Each number is 128 + 32 x the weight over its row's rms, rounded and kept within 0 to 255. Layers, rows and columns count from 0. The size above them is the row's rms in percent of the matrix's.

# layer 2 MLP down (transposed), 1536x192, rms 0.0949, rows 1478-1502, columns 64-127
size [ 94 107 103  98  93 113 113  94  96 108 103 103  94  88  93 107 127  87 101  85 104  95  90  97  93]
[[ 97 184 136 152 171 134 156 135 143 108 151 168 148  87 148 127 167  75 113 175 151 126  84 119 132 174 133 157 145 113 184 155 110 110 128 101 108  98  92 139 157 117 113 119  75 194 113 132 135  94 116  83  91 114  62 199  98 100 139 136 109 147 129 124]
 [125  91 106 112  97 166 159 155  98 132 102 158 155  80 120 167  44  71 156 106 112 162 172 158 131  95 188 149 125 157 140 113 143 118 133  84 118 141 187 148 137 125 130 174  87 125  93  56 113  96 173 161 133 134 170 108  81 123  91 136 133 112 139 128]
 [149 138 129 115  95 115 122 126 147 133 108 157 160 124  76  97 131 179 133 148 122 116 138  65 131  93 133 123 153  80 127 104 113  92  91 152 136 129 140 154 131 122  84 123  99 132  71  93 109 142  55 159 141 116 131  95 174 142  84 104 186 101 146  49]
 [175 107 136 120 135 106 178  57  80 102 100 121 109 123 130 129 127 114 152 124  69 110 130 114 141 162 157 171 145 129 112 110 177 118 137 105 142 123  62 113 106 117  62 153 133 178 135 126 131 141 140 119 104 121 130 150 145 110 117 130 173  61  99 137]
 [136 127 101 162 135 100 174 110 109 160  90 156 112 124 140 194 133 107 146 157 128 204 134 105 122 124 125 117 162 128 122  84 188  45  92 101 106  94 175 119  81 156 108 172  71  90 138 126 118 102  87 138  94 167 124 173 188 144 176 130 117 173 124 135]
 [141 121  94 121 142 143 114 150 150 126 105 114 132 103  91 139 145 160 103 118 209 115 108 152  96 153 157 187 170  87 162 117 152 169 115 120 110 135 153 123 162 159 169 132 155 103  98 192  66 186 158 104 126 168 104 123  99 113  96 138 115 107 147 175]
 [ 92 103 148 122 121 115 147 137 106  88 110 115 109 149 168 142 173 122 147  84 139 116  78 105 133 104 125 156 113 112 126 114 145 165  32 101 160 156  93 104 199 131  89 106 170 155 160 123 174 158 172 167 162 127  88 193  95 109 157  92 107 144 181 149]
 [132 102  93 109 100  89 157 174 145 105 157 119  86  90 184 103 132 104 129  95 154 146 119 128 151  63 102 110 119 141  97 162 166 176 175 144  59 116 191 117 121 179 102 127 109 122  54 152  58 132 116 154 147  57  90 132 117 107 130 145 146 121 139 137]
 [127  70 138 131  80 129 126 136  91 122 145 119  62 127 108 145 100 141 115 119 120 151 172 141 120  64 143 112 114  91 113 131 169 117 130 108 103  86 101  65 103 157 125 191 133 110 107 143  87 116  64 129  93 114 136 153  97  71 114  81 101 139 144 141]
 [179 153 119 182 102 157 125  74 130 157 132 116 183 149  81 164 128 123 131 132 115 132 123 191 167 169 148 182  67  87 166 126 147 131 129 142  71  94 100 176  86 108 120 115 140 139 162 180 120  63 172 168 118 103 119  65 165 132 166 160 160 126 102  97]
 [152 176  86 107 134  55  98 143 158  58 106 100 159 166 147 155 178 119 143 140 162  96 142 186 125 129 182 103 164 143 210  85 134 173 142 129 188 152 110 179 111 109  83 112  63 146 117 125 109 177 125 106 145  98 116 138  87  97  98 124 140  91  77 164]
 [127 140 147 123  96  83  93 159 105 109  50  93 158 150 139 128 102  89 185 173 137 171 153  98 142 119 119 125 134 109 178 116  82  96 151 159 148  75 105 133 190 132 115 137 184 176 121 144 129 111 184 167 140  94 150 139  95 116 124 128 166 113 117  88]
 [ 80  78  96  93 129 153 135  81 145 175 192 145 129 131 104 165  76 122 117 129 106 189 193  84 171  63 118 103 102 149 122  93 155 135 186 165 102 128  84 145 103 149 121 179  96 117 107 109 104  59 142 172 145 125 122 116 122 150 137 119 168 126 107 118]
 [155 100 177 157 144  92 193  81 167 140 134 176 116 130 159 132  57 129 147 134 133  90  82  68 114 163 116 138 124 141 117 130 149 157  59 104 131 108 118 101 134 149 128 111 130  98 149 158 140 124  49 110 144 143 105 163 125 135 119 121 138 126 114  81]
 [110 102 139 124 129 116 165 101 140 167 108 164  99 147 141 123 134 133 113 125 155 124 109 142 108 127 138 166 140  75 186 105  77 150 194  82  95 170 123 158 181 120 125 109  92 125  97 141 143 117 127 115  96 158  83 133  71 102 113 116 185 165 160  82]
 [129 128 128 130 149 103 129 112 109 130 140 131 122 158 169 117 187  79  97  89 128 100 130 169 123 170 120 161 124 176 168 113 132 112 106 118 188 107 115 171  76 115  38 103  69 142 144 146 148 150 139  64 127 111 113 127 129 165 136 149 191 140 152 115]
 [201 174 130 139 140 133  84 115 101  73 107 119 161 126 129 120 148 135 152 103 143  99 139 157 108 166 136 159 199 133 152  85 137 122 155 131 138  65 106 181 175 125 118  97 128 101 156  86 155 164 126  94 116 132  99 142 132 156 140 152 108 100 134 133]
 [121 142  95  57 114 135 108 117 133 128 175 169 121 113 106 184 134  60 105 126 101 103 144  69 150  86  78  88 194 100  79 104 150 118 168 139  84  97 100 105 130 162 126 116 122 106 178  70 117 144 170 180 125 118 131 123 197 172 115 129 117 126 102 109]
 [110 140 108 153  96 138 157 114 120 168 117 146  74  63  84 109  72 185 107 142  95 153 135 110 111 117 135 110  78 186 118  78 125 113 129 106 115 115  64 134 105 144  84 118 173  75 161 144  73 110 111 160 127  92 124 155 114 149 189 171 129  74 161 152]
 [ 69  81  75 123 144 136 100 122 177 154 145 165 129 112 110 190 145 144 139 122 164 177 170 155  86 135 119  75 124 127 103 131 152 160 122 141 164 156 160 147  82 161 123 102  87 113  69 131 110 133 147 123 157  61 134 156 128 177 128  98 122 134 101 121]
 [143 192  51 134 118 142 132 148  72 129 208 114 121 139 106 111 131  88 165 131 153 199 149 109 118 100 129 106 149 109  99 124  90 160 122 136 150 119 164 115 160 164 148  74 152 128  80 140 123 107 107 101 163 101 120 122 136 153  56 106 155  82  82 111]
 [170  70 137 156 178 132 198 191  78 134 127  96 181 155 155 192 127 112 122 125 138 146 103 135 149 125 139 149 186 114 201 103  93 105  74 125 152 147 138 109 156 173 122  68 102 113 132 143 124 159  87  70 157 136 156 159 129 113 155 172 102 121 167 121]
 [133 114 102 119 165 131 142  66  80 202 131  97 185 102  90 165 135 102 199 139 163 127 159  84 138 148  65 108  93 176 110  96 172 115 125 176 136 158 153 138 104  96 163 161 178 158 131 118  93 127 112 146 134 123 104 147 122 106 129 119 149 115 118 173]
 [108 151 136  86 153 117 207 117 156 149 170 107  36 127 119 169  93 104  81 157 104 136 101 118 140  71 143 151 126 142 136  71 152 120 187 151 104 165 136 134 168  93 122 127 124 149 151 181 161 107 156 148 140  65 129 140 102 137 153 163 135 154  93  66]
 [187 175 144 100 153 147 157 132 106 132 100 136  95 151 166 111 149 129 138  34 106 117 114 105  73 118 124 125 122 125  91  96 114 173  91  79 121 192 194 126  81 159 114 102  58 138 129 159 189 116 122 139  94 162  92  85  84 123 164 185 137 103 114 143]]
# layer 2 MLP up, 1536x192, rms 0.111, rows 1479-1502, columns 64-127
size [107 111  97  92 113 110  97  95 107 104 106  95  88  89 106 121  77 106  93 101  90  91  97  90]
[[116 131 205 120  67 158 136 139 144 103 153 208  68 116  76 102 114 122  86 132 131  70 103 166 106 123  94 163 109 142 149 135 204  85 143  79  48 118  91 140 173  96 132 171 152 137 133 129  92 141  95 104 170 160 124 144 113 101 112 167 108  79 169 109]
 [147 144 103 134  27 166 122  86 155  79 113 186 154 104 136 121  94 115 107 154 121 113 124 154 133 135  63 181  82 144 116 115 152 127  82 113  95 163  80  94 168 172 141 124 184 130 128 139  90 138 107  78 135 108 141  99 130 111 141  85 159 135 138 114]
 [136 117 134 135 114 148  74 132 129  97 125 178 103  84  77 151 141  89  99 103 122 131 139 166 142 136 116 113  99 103 128 110 131  92 121 154 126 121 123 118 176 148 109 123 163 150 103 102  90 198 128 125 162 150  93 126 148 138 103 110 127 113 154 133]
 [131 171  95 104 128 198  97 209 170 117 124  91 152 132 106 184 157 122 170 117  92  90  89 124 178  99  94 136 129 124 125  76 143 120 114 116 148 146 143 137 167 125 153 118 128 103 114  99 123 148  98 112 133 160 148 135 169 138 181 123 118 147 210 106]
 [143 122 178 123 103 168 134 157 118 120 107 181  83 188 146 109 148 119 127 161 147 154 142 118 149 162  93 148 106 146 152 149 145 122 170 115 129  71 149 128 149  72  95 147 111  82 114 142 151 123  70 150 162  80 143  91 182 116  98 154 111  80 186 181]
 [164  85 171 189 140 117 124 136 101  73 139 179 114 108 138 120 164 118  46 145 144 136 126 166 111 115 163 109  97 176 177 150 128 167 177  97 145 143 145 138 151  68 159 141 131 151 172  76 199 145  95  66 128  60  90 156  86 144 144  98 133 149 155 113]
 [130 141 164 208 106 135 138 142 152 125 131 164  81 174  76 130 191 144  98  71 138  94 158 155 119 158 169 206 143 143 132 140 147 104 109  88 145 134 161 148 119  95  58 105 131 141 104 162 120 160 121 139 130 148 147 135  91 102 130 121 160  86 194 133]
 [174 144 148 170 135 145 117 161 125  80 145 149  75 109 135 124 140 137 144 118 122  85  77 137  66 140 108 165 142 144 193 107 154 132 195 111  53 143 102 164 134 136 110 143 163 135 152 129 120 158 130  90  71 133  91 162 140 143 120 136 131  89 169 181]
 [154 170 101 132 130 184 138 104 121  78 108 158  95 135 145  97  60 144 146 190 128  64  74 129 124 158 134 143  73  84 126 101  96 156 140 142 120  93 115 121 111 178 143  79 128 147 175 105 134 136  80 125 135  69 124  87 135 118 154 130 189 130  93 111]
 [154 139 151 160 150 165 157 116 124 151 130 135 117 114  75 167  78  84 115 156  72 133 130 108 116 155 100 156 125 119  89 174 116 124 107 116 126 158 103 154 102 115 125  64 173  95 139  86  98 122  67 116 131 120 170 129 149  91 104 123 135 163 143 146]
 [139 115 129 137 145 158 139  86  62 107 127 150  59  80 161  74 173 115 143 132 128  99 166 150 156 135 136 129 157  92 199 112  56 160 127 111  53 118 117 213 208 133 116  87 168 129 151 107 173 140 161  66 108 141 125 116 152 120 117 183 150  89  98 110]
 [168 125 110 111 120 123  25  82  87  98  96 105  90 149 118 138  76 126 131 122 113 141 101 177 127 132 124 151 160  87 140 120 118 103 132  79 176 100 106 137 155 108 107 109 165 105 136  75 133 153 130 137 155 128 100 115 145  89 127 136 142 128 117 106]
 [ 86 148 168 145  82 124 137 157 149  57 134 153 155 130  97 123 170 109  65 106  84 158 134 156 121 149  87 162 118  95 108 164 133  95 166  88 170  63 134 146 143 152 141 170 105 104 117 108 104 109 138 125  81 108  94 128 175 102 137  72 121 156 141 149]
 [140 114 129  88 128 108 124 107 160 154 132 133 137  74 122 139  98 161 150 130 146 140 138 136 108 209 154 136  87 115 120 129 130 108 171  85 153 123  90 129 161 151 145 160 141 121 175 118  69 169  67 143  85 146 146  97  66 138 149  80  82  68 121 197]
 [102 117  84 114 125 111 124 202 137 112  81 177 115  85 141 138 157  80 125  54 127 122 139 137 151 149 153 141 128 145  78 109 131 148 183 143 166 154 152 146 122 155 123  89 151 124  87 121 219 248 149 117 100  86 193 121  98  94 149 122 140 117 162 145]
 [120 160  90 116 116 117  90  82 138 114 131 102  64 176 154 116 184  98 162  79 165 136 120 120 151 110 105 206 152  60 140  98 128 142 101 105 164 130 138 170 147  93 117 146 136 152 120  97 154 136 117 117  72 129  32 136 138 131  71 128 132 156 133 104]
 [116 102 125 175  62 155  64 155  47 172  82 167 158 149 129 160 121 151 139 121 115 156 142 158 172 144 116 121 118 127 113  78 169 135  73 136 118  92 144 135 107 152 124 166 105 103 104 113 155 139 168 107 185 121 139  68 174  91  78 146 143 148  95  91]
 [135 128 129 128 134 227  79 133 130  94 126  89 148  85  98 141 107 161  75 135 110 152 160 166 126  83  88 153 148  95 122  88 143 164 163 100 147 157 136 115 167 126 181 167 157 128 151 121 192 117 163 104 146  74 154 102  85  33 125 141 153 147 144 171]
 [138 124 174 132 134 115 112 163 125 117 131 168 111 147 126 175 206  94 182  64  31 138 179 125 169 191 178 119 154 116 146 158 103  99  75 155 126  91  69 145 119  89 101  71 163 154 110 106 151 130 154 106 190 136  49 121 132 100  90 133 126 124 152 172]
 [127 103 112 107  74 135 124 157 131 171 116 110 144 116 138 113 146 115 115  59  40 127  76 134  83 124 110 217 115 118 155 124 132 170  93 108  72 119  56 161 135  76  62 129  91  97 151 135 142 144  79 142 122 127 161  57 120 150 132 161 122  99 143 153]
 [145  95 144 116  98 177  92 132 186 105 119 186 125 152 173 101 140 103  82 116  73  97 149 152 169  76 132 226 130 128  79 106  85  79 107 131 137 111  83 173 126 148 114 132 146 119 150 156 220 176 147 130 123 163 161  97  78 116  75 121 136  79 111 186]
 [ 74  95 170 127 157 118 151 147 115 106 162 162  88 122 145 164 105 124  88  64 108  82 101 163 110 139  76 128  93 137 197 155 128 132 107 115 111 134  81 172 140 165  59 103  77 147 213 158 137 102 130 126 138  60 127 121 116 149 107 128  92 118 147 137]
 [126 195 178 130 135 132 150 160 183  98 121  92 118 128 155 119 103 145 156 178 107  85  76 137 116 152 131 195 127 179 133 144 165 151 178 117  91 130 101 113 157 115 127 143 173 149 124 146  77 129 126 125  96 193 109 146 144 100 119 176 175 150 104 137]
 [109 137 161 178 113 110 124 157 166 159 136 116 164  75  94 176 179  98 120 133 165 136 116 192 124 187 161 141  77 153 115 138 178  82 116  99 168 163 107 143 174 207 133  77 195 128 119 124 122 151 122 112 142 139 100 119 120 136 120  81 126  89 169 165]]